Weights of a small GPT-style language model, trained from scratch on English Wikipedia: normalized queries and keys, a variant of Muon for these matrices.
Each number is 200 + 40 x the weight over its row's rms, rounded and kept within 0 to 999. Layers, rows and columns count from 0. The size before them is the row's rms in percent of the matrix's.

# down: layer 6 MLP down (transposed), 3072x768, rms 0.0328, rows 2912-2964, columns 64-127
# up: layer 6 MLP up, 3072x768, rms 0.126, rows 2913-2964, columns 64-127
down2912,099,238,221,256,216,243,169,230,217,111,220,174,259,121,193,239,141,158,168,188,252,208,205,164,182,213,251,148,174,152,202,195,164,161,206,196,157,157,271,138,171,180,229,222,272,216,195,177,248,206,150,228,186,222,216,163,181,212,155,122,153,157,257,200,179
up2913,099,195,139,151,204,237,208,233,202,188,152,127,224,245,263,202,159,200,184,276,223,184,174,168,163,225,205,207,160,169,279,214,181,212,201,210,183,179,179,225,160,217,204,224,213,230,188,171,191,188,269,337,163,190,213,146,232,249,217,186,194,206,119,160,287
down2913,103,218,149,173,210,228,213,137,126,218,165,204,215,277,281,213,234,152,191,252,184,175,293,210,260,224,181,185,165,175,182,184,255,220,167,166,209,202,139,247,182,126,211,209,199,231,193,216,242,179,188,239,180,221,218,215,185,186,277,241,206,223,144,318,201
up2914,100,226,240,192,268,154,215,164,210,238,186,173,162,224,190,196,196,174,258,190,177,226,171,189,192,168,206,220,180,216,234,192,230,181,208,220,178,219,203,184,258,224,186,126,203,206,196,225,211,198,212,213,198,220,224,172,188,222,195,262,259,244,190,208,207
down2914,100,195,199,232,204,374,235,188,182,221,125,154,148,230,200,257,263,189,226,207,227,146,244,208,212,219,287,168,184,252,224,162,187,222,217,163,141,238,194,160,194,204,225,159,229,228,164,150,165,152,273,271,239,203,147,189,174,193,185,245,141,194,115,158,132
up2915,105,91,229,141,184,211,146,226,217,205,230,221,157,243,228,105,184,210,163,227,191,117,194,249,194,177,172,177,217,183,238,192,275,223,191,210,161,193,185,225,155,182,203,99,235,191,187,305,238,215,263,170,176,168,236,276,209,256,237,230,201,176,201,152,205
down2915,107,164,153,105,246,170,181,229,181,191,204,158,243,309,327,201,179,162,178,224,218,266,212,182,217,209,241,245,168,192,207,199,205,172,238,227,149,154,251,235,190,181,225,176,251,233,212,237,218,232,196,180,161,219,189,218,135,188,147,147,242,197,129,211,186
up2916,097,180,110,161,165,144,248,208,195,130,202,185,162,214,165,237,237,158,223,186,211,203,207,195,228,221,236,227,233,188,213,172,210,151,232,202,196,213,212,196,168,266,234,162,190,197,194,205,183,222,265,267,162,210,147,218,141,183,137,213,251,153,222,202,255
down2916,099,244,156,164,216,137,183,185,183,160,222,241,237,195,171,181,137,191,228,255,189,128,170,253,251,160,156,216,142,264,213,197,207,209,211,150,247,225,162,203,235,158,231,226,169,166,215,248,194,202,210,234,286,243,170,165,228,237,247,174,251,190,197,167,211
up2917,101,227,226,211,180,243,133,245,208,201,228,200,155,248,219,202,149,168,213,270,122,190,222,185,159,229,202,231,161,211,190,213,235,233,215,171,260,204,174,115,163,242,171,129,186,206,266,266,110,245,181,170,251,168,223,224,198,243,223,220,175,171,224,222,252
down2917,104,186,242,193,196,142,178,248,190,251,219,193,206,256,268,176,152,144,180,172,165,157,239,139,133,201,202,161,174,194,251,244,255,249,199,144,292,279,223,122,120,176,177,225,147,229,187,263,155,225,118,124,246,159,204,144,141,201,218,156,259,245,234,241,233
up2918,096,207,184,278,143,166,219,220,255,248,257,187,211,153,169,199,242,196,165,231,232,281,195,230,215,260,279,153,181,218,281,160,193,189,110,146,221,181,219,197,177,220,226,205,179,221,175,236,211,212,150,180,154,144,198,173,174,188,210,273,206,195,152,269,156
down2918,097,190,179,176,273,191,269,259,247,165,184,197,202,219,167,198,249,222,260,230,243,170,198,182,281,136,250,216,208,95,141,159,161,244,218,210,223,192,89,230,182,157,246,155,207,211,152,149,195,157,170,281,203,284,264,237,166,121,187,217,182,238,185,188,250
up2919,103,180,250,154,226,238,180,209,103,178,167,196,138,188,302,197,172,197,253,179,207,254,248,263,207,163,202,179,170,217,270,233,234,164,210,179,218,242,338,244,213,208,164,225,176,188,228,209,229,188,266,193,164,254,181,190,137,158,223,228,168,213,185,173,250
down2919,103,126,173,202,242,194,230,177,230,183,250,240,233,194,150,177,131,226,129,192,195,242,201,162,139,171,255,206,129,225,231,200,265,193,208,207,196,254,214,152,256,239,190,155,129,174,238,240,176,209,170,119,198,258,175,228,201,206,215,263,276,159,159,207,178
up2920,095,165,197,247,185,192,199,177,234,170,227,233,167,153,177,153,268,216,200,159,223,202,190,236,252,254,152,113,253,192,190,271,251,140,216,213,227,149,219,130,202,240,82,188,223,191,131,228,165,190,170,166,170,170,145,256,324,169,163,160,183,188,234,224,227
down2920,092,224,217,195,169,163,187,267,122,155,183,219,176,287,216,155,159,226,204,195,213,261,208,142,217,158,225,198,217,210,186,148,203,120,161,222,205,256,196,172,229,208,167,287,213,154,183,243,232,234,190,190,273,228,197,154,216,251,193,184,133,234,216,185,259
up2921,101,176,137,223,195,225,219,191,309,243,189,222,217,165,180,190,233,196,221,190,205,167,187,187,206,155,194,171,188,224,243,221,168,192,145,213,193,163,149,198,171,208,209,201,242,181,225,297,162,240,165,135,161,261,219,185,190,231,215,221,146,149,202,200,234
down2921,106,242,199,210,155,155,178,126,231,176,200,233,274,229,160,188,206,232,180,263,249,152,137,155,199,197,265,172,249,187,148,229,121,141,266,152,214,207,241,189,193,212,196,195,172,189,245,190,177,143,182,237,166,254,126,192,195,240,214,159,278,234,224,225,165
up2922,098,218,185,209,178,279,234,217,216,212,206,187,201,170,172,257,161,204,157,171,223,175,137,188,194,141,274,185,136,153,192,196,288,219,169,176,229,207,174,241,187,231,128,173,232,204,168,195,158,221,172,135,152,175,193,150,215,267,203,174,243,274,157,209,152
down2922,099,168,198,233,232,132,149,137,163,128,195,165,255,296,253,204,185,194,251,137,188,197,165,237,145,211,278,255,181,223,178,219,179,191,208,183,164,215,211,166,200,232,224,139,231,300,166,240,244,210,95,184,243,198,112,182,231,170,204,165,211,171,196,263,169
up2923,101,264,209,191,212,182,236,232,199,196,174,200,155,187,149,186,171,215,186,165,225,198,253,259,194,218,231,115,198,180,228,227,160,210,192,192,164,207,155,245,214,233,102,204,238,208,178,223,191,209,225,186,98,205,124,303,243,188,208,225,210,240,195,188,219
down2923,099,211,177,240,219,141,195,205,285,221,227,185,226,248,201,246,216,225,127,205,252,238,214,213,197,177,142,209,206,217,133,125,234,207,261,283,145,245,246,223,206,218,210,255,265,158,269,237,226,268,212,191,218,168,185,244,268,224,223,323,204,124,174,249,135
up2924,099,180,267,197,171,267,214,152,195,175,168,159,244,191,197,170,188,228,120,166,210,227,220,311,158,219,223,248,220,127,167,274,253,217,200,235,196,241,298,178,99,224,241,223,209,154,276,221,167,192,238,139,253,228,183,171,183,194,190,210,229,185,179,163,283
down2924,098,157,262,224,176,134,212,222,227,245,196,175,243,213,150,214,100,222,160,157,202,199,119,147,238,115,123,221,113,188,164,178,163,222,227,176,127,223,168,150,193,221,231,211,157,256,175,214,191,155,226,162,209,262,210,224,191,258,231,145,153,235,162,167,205
up2925,094,241,191,198,198,295,157,273,203,172,165,133,133,213,168,131,222,195,220,215,181,188,127,196,159,204,151,139,162,212,164,305,219,168,229,225,224,135,189,236,216,211,182,165,223,270,168,195,207,269,213,188,139,146,194,193,206,200,214,117,202,152,135,148,229
down2925,090,145,197,205,203,204,179,183,243,205,267,216,212,160,162,154,209,115,220,164,185,163,145,166,195,152,276,187,242,189,197,108,158,186,184,205,138,182,149,197,149,122,296,234,182,223,205,209,211,240,152,243,223,232,209,169,210,190,138,246,206,221,235,216,258
up2926,106,203,119,277,185,236,163,175,224,166,274,206,206,161,212,239,113,255,173,275,245,266,185,242,261,212,205,231,164,172,238,219,251,163,234,112,273,195,248,286,170,189,210,199,224,193,144,247,190,261,210,199,148,132,206,162,160,238,230,184,296,215,188,165,176
down2926,105,151,262,259,209,255,262,193,205,211,169,205,239,150,263,191,241,217,200,215,203,247,178,223,184,141,231,191,191,146,113,237,175,226,224,184,212,187,165,210,228,249,217,195,157,200,239,186,226,203,230,260,151,230,221,199,201,166,170,223,217,218,187,231,219
up2927,102,96,221,232,162,268,121,266,206,215,98,107,184,199,232,172,213,240,264,194,171,182,196,228,175,158,176,193,151,197,196,209,186,222,221,231,175,180,199,187,197,168,160,180,207,189,191,232,235,191,242,162,191,199,180,151,179,190,260,140,188,182,274,221,214
down2927,106,213,199,248,187,120,132,206,150,156,196,223,251,244,209,122,197,175,140,166,259,226,228,242,191,180,201,238,252,172,228,168,186,258,231,149,246,237,244,244,70,136,194,248,264,266,163,238,162,179,213,215,190,259,243,223,223,170,207,217,164,244,242,226,192
up2928,105,125,225,199,306,234,228,129,237,199,213,250,198,230,201,276,247,181,237,208,201,187,189,189,207,202,233,162,158,240,208,153,212,260,252,190,142,225,207,233,244,268,154,147,164,224,221,189,215,232,240,150,203,225,189,189,229,208,228,141,196,134,181,172,172
down2928,103,220,242,235,252,173,198,143,234,215,190,181,114,247,191,248,218,279,193,218,225,131,240,184,213,166,195,130,94,188,175,222,230,192,164,203,336,184,129,213,199,239,182,213,237,226,237,157,226,124,173,179,179,155,240,169,229,192,179,179,273,173,202,176,232
up2929,093,119,234,203,172,259,267,226,152,212,193,208,204,208,204,170,174,165,93,230,234,228,151,188,147,199,208,125,227,118,268,181,255,213,168,203,224,129,128,197,250,233,186,178,142,228,183,147,219,207,223,202,176,188,231,185,175,207,269,205,206,218,103,213,256
down2929,092,211,190,237,242,146,226,211,171,200,275,194,180,170,219,237,184,243,173,205,184,164,196,183,223,188,243,213,108,293,176,195,232,200,176,185,217,220,246,190,177,230,105,99,206,176,227,262,178,181,292,210,168,272,238,212,219,193,225,260,261,269,183,196,177
up2930,101,219,237,275,212,200,227,215,290,230,137,189,125,162,178,226,153,181,117,153,198,181,174,188,203,190,179,266,105,180,226,253,191,288,214,238,150,223,220,236,221,171,178,251,253,185,211,139,328,212,187,126,304,265,286,193,123,204,179,206,166,228,171,176,191
down2930,097,130,214,175,229,200,184,148,191,189,104,261,288,155,211,206,153,203,184,273,198,242,203,196,296,199,229,208,301,166,177,146,284,162,93,167,181,177,221,186,186,193,171,128,105,185,144,232,138,231,236,169,200,162,143,194,218,166,149,155,242,201,285,172,218
up2931,100,222,242,193,213,198,210,269,235,226,252,229,216,232,167,204,155,235,270,298,284,210,191,201,236,250,196,288,188,216,187,177,184,150,130,227,195,230,179,138,174,232,174,197,211,216,249,197,220,223,198,202,203,280,184,227,215,180,181,146,286,239,265,182,154
down2931,096,175,185,181,213,200,144,178,155,189,154,239,173,240,210,200,178,275,224,154,236,288,152,200,227,208,227,199,279,221,205,170,94,96,190,274,163,147,197,244,218,183,184,155,268,282,192,162,187,238,190,152,215,203,277,240,150,259,257,231,240,236,205,256,209
up2932,103,256,200,207,168,145,171,232,215,196,225,192,217,208,178,262,244,213,182,212,214,135,120,132,202,253,187,228,204,137,230,182,221,183,224,224,305,248,243,139,240,224,128,159,196,243,132,167,132,193,157,220,172,250,190,196,255,165,181,276,210,150,206,247,230
down2932,102,248,187,237,222,179,196,203,165,136,284,241,138,195,189,155,224,197,226,189,263,171,188,179,90,138,171,172,226,200,208,224,273,164,220,235,147,227,203,153,206,228,181,123,232,215,212,212,147,198,176,197,216,207,217,221,196,230,142,221,284,183,169,126,165
up2933,095,178,219,189,224,182,175,174,260,203,252,270,177,149,110,238,257,188,193,161,184,178,208,193,266,160,122,138,203,228,270,164,263,142,253,237,213,316,193,214,184,172,223,224,247,201,224,247,219,265,179,164,292,165,147,168,187,181,128,168,92,166,178,216,128
down2933,094,243,245,171,209,220,189,171,138,220,231,191,194,174,213,201,218,172,128,256,160,219,226,127,243,204,220,220,276,177,194,191,215,179,242,197,250,299,142,252,287,269,227,207,246,199,238,211,172,199,212,194,145,190,136,278,198,221,201,223,195,194,220,259,160
up2934,087,128,259,204,166,239,205,227,169,184,212,200,219,269,213,160,199,178,234,232,235,209,204,131,215,159,226,155,189,243,154,179,163,233,227,187,166,278,237,157,208,180,173,150,210,188,157,219,213,221,199,211,154,256,212,242,196,192,188,191,171,245,267,257,245
down2934,091,182,216,154,240,229,180,155,253,193,152,190,207,189,196,317,231,247,148,263,161,202,171,226,140,148,177,202,207,183,276,264,249,182,161,227,174,210,175,278,181,274,195,247,189,178,215,248,200,204,239,177,184,154,163,205,180,241,159,214,165,157,161,173,183
up2935,085,140,193,163,206,191,218,150,205,239,235,264,261,199,178,170,183,118,217,208,219,212,207,236,178,206,203,196,219,200,225,243,194,232,174,183,214,244,202,169,207,217,233,149,209,248,165,212,193,213,211,250,225,225,179,218,233,204,216,255,220,214,159,157,230
down2935,095,197,208,210,249,237,225,190,170,225,256,208,160,163,142,200,256,245,169,160,211,208,264,164,248,223,198,185,163,274,211,185,236,174,294,172,222,279,232,237,233,204,194,221,153,173,194,178,187,244,259,157,314,194,148,195,209,237,230,283,222,175,148,265,258
up2936,105,174,175,237,106,181,199,123,247,220,177,303,144,229,162,182,173,145,144,172,234,204,187,211,229,126,212,247,169,220,285,225,243,213,228,199,188,109,223,187,145,188,215,200,173,207,138,257,160,160,157,195,255,198,221,234,169,222,280,188,224,199,183,103,262
down2936,102,146,181,219,234,170,207,211,259,180,151,324,173,220,216,236,137,220,232,254,152,95,227,193,216,254,182,263,269,169,216,186,200,272,169,179,187,179,170,234,247,215,266,178,209,169,114,289,166,159,134,224,191,225,146,264,169,197,219,205,242,206,195,223,271
up2937,107,166,165,214,176,184,217,222,143,188,206,211,204,230,176,176,156,224,175,211,227,157,187,166,188,176,201,156,162,201,163,192,132,208,176,216,231,191,142,221,222,220,141,214,187,155,195,228,218,203,197,196,169,207,159,147,167,214,196,248,197,209,140,209,187
down2937,109,121,134,244,172,224,163,185,304,188,207,182,226,153,188,230,207,191,262,212,199,174,129,217,202,188,259,257,202,185,184,217,218,207,269,176,229,228,160,141,153,150,215,153,176,185,293,207,124,212,120,243,198,222,241,144,205,213,168,155,179,159,205,195,241
up2938,102,233,166,248,216,280,211,224,171,253,211,261,189,201,171,279,194,193,193,195,229,251,147,216,200,231,196,224,171,181,232,178,161,147,169,177,163,187,242,241,180,167,197,277,239,200,213,157,219,228,127,172,185,168,246,150,261,179,262,246,171,198,196,167,235
down2938,102,131,170,206,193,220,217,186,240,172,188,235,214,190,176,198,265,234,154,232,220,272,169,164,153,215,138,191,239,177,157,141,221,233,166,219,199,148,168,198,166,204,221,217,169,251,180,182,228,169,212,264,191,157,276,179,206,165,239,248,234,155,118,140,158
up2939,100,223,219,175,204,187,217,202,202,212,202,265,167,235,132,210,270,207,201,235,270,224,139,231,150,206,194,135,195,158,205,178,302,171,280,261,146,231,226,185,297,261,209,194,201,153,180,172,242,271,226,195,139,229,143,193,237,298,122,249,175,244,188,146,116
down2939,097,181,210,187,141,259,188,243,173,142,158,200,220,202,168,176,261,190,156,271,235,245,129,174,178,95,185,239,212,169,203,160,211,210,160,146,217,183,143,194,190,161,107,143,196,171,193,161,262,197,186,233,266,210,152,171,242,126,207,148,189,254,200,228,188
up2940,104,216,212,214,186,199,210,231,217,177,226,209,256,225,131,188,118,240,265,99,196,175,304,247,188,108,209,180,223,200,211,206,224,198,194,206,269,235,186,170,181,213,164,143,125,168,158,172,192,238,223,276,173,241,215,127,197,214,222,184,213,201,154,224,223
down2940,105,235,245,175,255,247,228,191,193,215,209,160,184,217,209,131,155,137,267,210,131,226,234,200,131,250,223,153,229,242,167,220,105,165,240,213,191,195,158,194,179,212,195,203,187,174,178,158,203,104,240,187,155,229,225,142,248,87,230,253,215,202,188,221,165
up2941,099,202,186,237,185,208,254,246,216,156,252,249,142,195,198,245,237,295,180,202,220,165,199,214,191,183,152,193,186,185,179,197,242,199,243,205,285,170,184,217,207,182,160,215,255,143,182,252,240,251,215,253,205,233,239,162,153,176,285,219,182,180,191,211,255
down2941,098,205,268,213,141,247,244,194,221,159,242,172,228,247,198,158,184,158,206,175,270,174,249,194,186,173,193,211,180,169,201,163,199,178,180,177,198,211,211,181,292,254,171,194,173,184,234,190,206,243,254,164,208,138,186,202,203,203,181,294,165,230,234,152,273
up2942,129,171,213,158,250,167,218,168,233,255,217,185,158,179,158,207,160,207,202,235,173,100,141,194,201,204,248,177,190,211,202,228,158,236,219,181,160,258,293,167,175,267,175,218,314,171,246,236,210,309,154,183,146,204,194,177,221,205,163,152,186,259,224,222,238
down2942,126,219,243,225,239,186,185,211,199,208,200,262,180,161,126,179,171,182,145,244,247,165,248,243,182,243,171,238,233,187,197,175,162,178,192,180,211,156,208,262,179,201,246,176,225,156,245,153,178,277,135,266,156,179,204,264,146,208,219,195,166,229,202,252,233
up2943,100,225,178,200,183,233,237,242,186,219,230,177,248,208,225,153,226,175,252,241,193,221,209,190,187,166,230,279,196,139,207,210,189,278,179,269,244,141,209,172,250,179,179,203,229,118,172,186,232,188,215,241,223,185,193,217,179,129,155,142,234,260,195,149,319
down2943,101,245,163,207,306,216,217,203,241,221,189,254,139,191,260,214,187,208,244,239,221,199,236,154,244,192,278,247,208,241,146,145,67,281,219,245,192,193,251,230,184,154,290,192,213,247,117,154,225,201,139,243,170,212,178,147,166,200,211,226,195,225,211,192,213
up2944,101,251,180,223,164,261,207,178,280,249,187,251,185,217,278,186,222,251,242,175,268,242,223,258,157,217,180,234,179,241,197,157,210,171,179,220,259,146,310,248,226,194,179,142,128,283,228,217,219,211,195,178,228,204,129,145,202,120,203,187,150,146,182,192,281
down2944,105,176,267,224,196,172,244,260,177,248,199,216,222,151,170,177,154,263,210,259,231,223,268,207,217,240,227,173,260,309,228,221,230,189,118,251,181,178,233,225,143,187,180,166,179,178,220,170,195,241,200,210,191,157,296,183,250,201,173,149,105,163,213,191,220
up2945,102,185,121,208,210,148,159,181,233,242,112,137,213,244,208,232,202,212,230,160,177,230,238,227,250,169,261,232,187,171,236,166,241,168,206,231,194,203,214,214,227,144,250,212,225,234,201,218,263,142,175,191,204,189,220,184,233,142,215,246,165,224,172,261,152
down2945,106,181,188,143,167,262,233,213,191,174,199,151,227,169,269,234,134,192,198,231,184,215,188,197,238,149,275,244,249,241,141,211,185,210,194,205,230,179,264,158,197,241,199,155,129,188,147,239,161,245,189,241,243,226,175,141,192,178,230,277,241,237,138,200,232
up2946,106,205,174,200,197,201,177,225,207,188,172,129,272,246,240,215,232,221,222,141,217,166,102,274,174,190,241,184,189,198,179,264,242,225,224,296,187,227,182,169,143,220,149,238,171,128,176,200,213,237,121,167,161,166,216,100,298,204,133,158,190,249,187,202,156
down2946,106,192,236,152,224,180,276,175,192,216,223,118,124,227,173,192,202,151,178,172,138,192,147,215,198,242,165,285,242,199,217,178,160,225,188,210,229,241,205,179,188,278,200,163,205,187,270,221,111,87,155,152,207,110,238,211,200,185,206,125,173,185,252,296,209
up2947,096,210,177,219,221,209,242,96,216,255,218,238,251,197,239,165,173,254,198,184,134,199,149,268,145,156,164,204,184,240,239,212,235,170,204,168,180,176,261,163,153,267,209,215,179,187,194,181,142,234,158,171,240,199,212,204,122,235,161,146,247,224,132,161,177
down2947,096,163,160,200,271,137,264,219,216,167,242,117,131,268,202,205,201,195,148,320,215,178,210,241,202,220,216,218,176,219,251,141,152,202,276,272,190,207,192,199,252,167,167,248,254,263,110,191,224,162,207,221,211,183,142,207,160,167,234,186,260,201,235,143,187
up2948,096,287,220,215,177,181,191,248,200,213,208,148,209,195,233,190,227,163,222,254,204,203,168,227,142,264,162,115,173,221,191,200,135,196,212,195,275,202,236,114,225,184,172,248,165,259,211,199,191,237,182,179,136,208,227,229,201,204,168,249,182,194,249,248,184
down2948,088,159,242,172,137,181,254,116,211,171,183,224,171,212,233,196,185,251,230,189,278,173,137,248,243,251,261,276,195,190,206,228,233,231,132,228,245,211,195,251,177,203,160,215,258,228,246,174,218,222,196,228,269,178,271,227,184,228,254,201,165,194,264,249,176
up2949,097,176,233,193,191,233,236,160,182,158,180,258,224,173,179,251,180,215,225,228,261,143,145,205,140,203,176,220,140,244,197,139,212,213,173,237,184,207,223,189,189,236,212,209,90,184,177,265,152,277,205,169,237,191,216,119,197,191,153,253,221,187,194,222,197
down2949,097,219,194,203,175,213,184,172,179,232,144,274,177,157,172,238,235,218,117,183,153,199,101,135,200,221,156,207,252,133,175,124,181,222,138,172,166,200,233,183,226,238,227,210,171,247,215,220,248,286,252,259,173,117,253,146,235,240,210,166,188,261,212,163,181
up2950,097,192,130,227,208,199,245,179,225,173,215,185,225,135,154,205,216,252,211,179,170,257,154,214,140,215,222,232,204,177,199,181,224,127,159,219,211,167,196,239,200,260,169,245,173,152,156,227,172,188,218,243,205,269,126,227,180,241,210,271,230,199,196,259,148
down2950,098,267,197,150,200,231,205,235,224,270,170,219,251,215,221,187,170,215,178,237,196,275,205,210,247,165,136,193,110,199,179,249,225,201,239,179,203,187,239,248,221,236,106,212,158,251,148,209,284,152,195,167,203,137,275,219,275,152,180,216,221,218,173,207,205
up2951,100,173,190,192,182,195,199,237,192,171,214,256,177,237,231,259,217,164,192,249,208,123,153,201,100,180,187,172,212,159,181,147,156,135,199,208,193,177,259,186,211,180,227,207,214,220,263,196,262,159,236,164,217,166,192,223,185,158,244,215,222,206,89,200,200
down2951,098,258,168,284,192,204,223,152,204,279,194,207,299,202,201,136,190,180,139,177,223,205,226,183,235,169,216,241,279,202,224,193,123,192,239,181,236,236,194,206,185,262,171,132,240,160,201,239,204,168,167,141,228,207,117,181,275,223,230,178,235,183,233,204,102
up2952,103,256,162,254,106,146,153,153,241,240,145,184,164,168,125,140,214,228,136,158,218,249,214,182,211,224,231,217,181,177,186,200,238,220,214,162,215,237,171,215,239,164,171,270,226,211,193,122,189,174,224,319,211,207,222,131,156,210,211,209,222,191,245,195,223
down2952,104,163,142,191,176,221,194,259,143,224,256,254,195,203,212,173,271,113,165,263,233,200,168,215,142,231,243,183,241,256,247,198,192,147,186,312,216,231,188,265,198,198,182,240,228,209,201,255,122,226,159,215,268,151,243,203,209,253,123,187,144,141,230,229,172
up2953,099,183,217,174,212,215,199,236,184,209,238,155,162,195,193,269,233,199,193,142,118,283,186,217,143,183,184,160,151,232,190,158,164,160,240,169,154,180,256,201,230,172,154,219,214,160,219,178,216,206,263,219,213,224,269,179,192,227,229,147,214,249,131,179,170
down2953,100,251,170,188,298,179,222,208,151,254,134,173,248,220,160,191,205,178,255,168,219,206,275,201,202,132,180,195,244,258,168,186,173,142,213,151,208,260,184,167,165,195,184,161,164,222,239,129,124,144,226,198,202,257,229,238,266,160,167,146,166,201,258,261,200
up2954,102,181,184,203,229,260,197,132,216,257,217,240,171,210,214,234,186,163,202,164,228,218,272,163,207,213,265,169,258,241,222,158,217,190,158,147,171,194,157,255,177,177,134,179,122,230,192,242,171,241,182,118,194,179,200,258,96,157,211,199,151,171,113,197,155
down2954,105,197,186,162,183,177,222,202,136,243,168,269,251,215,136,237,238,236,213,224,112,169,172,176,162,176,202,217,232,198,242,147,192,238,204,179,168,153,205,166,221,260,140,182,135,99,167,166,185,231,251,106,253,182,232,245,215,239,204,191,219,170,228,160,271
up2955,107,218,178,150,166,292,165,250,172,262,205,197,134,163,212,185,129,171,238,190,206,241,227,215,196,148,156,151,165,216,163,218,216,305,156,200,202,85,194,250,296,229,188,176,263,238,154,105,255,236,276,252,224,154,208,197,117,237,197,237,218,155,223,181,151
down2955,108,119,167,233,162,207,197,265,182,191,192,232,219,175,124,204,188,157,165,178,217,198,229,228,209,221,227,250,133,236,200,201,208,213,247,190,350,161,159,220,163,263,191,201,192,241,220,136,158,216,265,158,185,211,127,274,142,229,112,178,239,214,210,165,191
up2956,097,194,331,188,255,170,257,198,174,258,209,192,165,281,140,182,242,219,150,167,221,129,187,202,199,188,208,185,165,192,170,131,196,201,251,231,232,157,228,284,181,234,166,323,194,215,191,173,180,207,224,225,202,168,272,231,185,188,206,173,228,223,243,187,210
down2956,102,251,191,265,189,230,248,162,197,200,172,144,223,194,231,136,153,132,203,146,193,189,168,245,272,255,225,154,106,249,191,243,286,229,234,190,222,225,213,232,160,180,207,215,192,253,190,180,225,272,169,215,185,211,243,180,213,140,228,118,267,217,221,245,189
up2957,101,169,206,131,237,214,191,209,210,250,222,285,209,200,199,269,214,200,182,190,226,172,230,213,203,231,160,127,227,259,159,226,148,194,193,145,156,226,227,115,179,221,148,288,221,131,299,188,166,211,208,163,224,190,212,236,151,165,246,217,213,222,174,251,209
down2957,104,165,187,248,206,145,146,253,164,167,250,196,199,254,195,164,217,160,159,179,221,232,224,182,232,224,206,253,297,152,204,132,187,197,106,216,142,216,124,193,217,216,159,214,185,236,266,148,216,215,223,253,289,200,248,203,211,196,190,175,188,207,285,250,165
up2958,101,173,235,136,146,220,220,168,232,176,190,254,247,235,235,157,263,221,202,184,235,218,249,144,213,206,241,153,182,261,192,187,190,196,194,129,203,150,179,268,166,239,125,175,217,197,185,176,164,148,265,194,234,226,151,156,236,199,149,183,195,182,183,144,209
down2958,107,312,258,200,236,165,146,154,178,224,220,230,212,144,189,189,206,198,267,168,184,219,146,255,185,149,210,157,242,302,198,241,171,184,192,165,100,153,232,167,185,220,163,179,191,183,144,262,229,154,227,194,169,172,247,213,210,152,217,233,244,217,141,223,165
up2959,087,254,155,200,175,190,289,216,218,259,203,179,245,173,233,152,250,210,232,166,225,91,161,206,202,246,240,274,221,230,227,179,122,196,221,153,169,155,215,195,245,98,145,208,136,145,194,181,226,270,173,225,180,223,193,230,190,205,129,190,169,221,248,181,233
down2959,085,206,269,275,179,212,213,176,206,135,309,166,187,215,194,163,129,164,161,178,242,211,192,240,239,218,219,209,157,238,194,263,198,226,154,159,195,237,219,210,226,156,202,231,187,257,259,272,125,201,226,219,199,228,249,216,152,265,178,198,156,211,162,189,149
up2960,100,159,209,180,191,183,259,109,202,145,159,176,206,190,198,221,161,216,277,224,199,127,164,178,185,152,171,224,131,199,265,265,107,257,141,252,129,225,151,162,261,188,243,231,275,162,253,218,210,165,159,248,257,213,123,238,205,213,296,191,252,212,170,252,199
down2960,092,149,222,131,204,259,201,228,158,149,195,210,150,178,186,156,199,182,111,271,246,138,154,127,189,232,260,279,141,180,268,200,165,233,197,256,228,230,170,277,195,200,201,178,165,218,240,259,232,163,246,190,125,258,194,243,259,168,159,253,192,254,243,221,259
up2961,107,186,172,162,163,166,271,194,275,209,241,187,257,208,259,192,195,201,157,206,202,97,161,155,263,131,219,186,222,169,209,210,207,240,202,187,145,236,295,175,213,248,172,219,221,203,255,217,195,253,205,148,221,250,235,205,190,196,184,178,147,173,87,242,229
down2961,111,204,265,158,183,216,225,209,232,190,86,164,220,215,167,206,215,216,168,215,161,210,226,212,166,210,207,204,239,261,216,233,183,229,279,250,218,123,209,157,237,253,169,186,235,221,229,136,209,134,199,188,238,157,159,191,220,162,221,177,198,141,128,201,232
up2962,094,154,284,162,113,152,226,121,245,189,194,203,233,190,180,213,227,215,120,228,248,218,208,156,225,148,226,207,169,191,225,222,156,114,196,147,132,198,199,161,271,230,148,179,190,197,236,169,214,272,204,246,242,256,162,246,230,162,269,134,193,213,225,113,197
down2962,091,189,248,168,176,205,253,161,236,225,222,153,149,173,140,199,180,213,216,180,201,230,193,181,201,233,179,206,239,216,236,272,203,289,123,272,155,179,202,185,196,205,198,195,176,245,162,257,167,151,203,129,216,157,235,252,194,203,229,176,209,327,158,203,215
up2963,099,279,159,287,224,183,270,188,252,188,213,226,174,136,126,208,187,243,177,205,206,175,232,185,219,197,212,226,162,262,227,201,158,183,243,190,200,257,178,240,268,166,245,211,180,252,255,211,171,159,186,193,194,176,133,243,187,186,188,233,181,230,208,229,172
down2963,096,176,257,121,152,256,185,282,199,187,267,195,188,179,258,205,210,172,203,176,206,204,184,244,211,250,184,131,170,141,143,245,220,232,130,214,291,123,215,189,220,231,144,176,221,190,212,283,265,223,128,234,232,204,236,164,177,197,189,199,203,209,179,227,222
up2964,101,172,180,258,226,202,177,146,218,176,171,172,141,117,226,156,204,154,208,277,169,163,246,171,190,140,157,115,171,266,216,285,252,186,245,162,239,176,167,172,222,152,217,247,239,76,222,215,259,175,142,147,225,171,202,261,253,162,211,154,255,179,190,138,126
down2964,101,135,233,178,197,219,206,191,242,187,204,223,115,225,293,219,192,146,162,142,159,173,223,167,227,208,157,292,251,157,237,200,161,141,187,204,256,200,269,193,211,217,275,245,221,150,168,137,233,261,174,182,233,151,207,234,240,178,176,188,169,185,204,188,207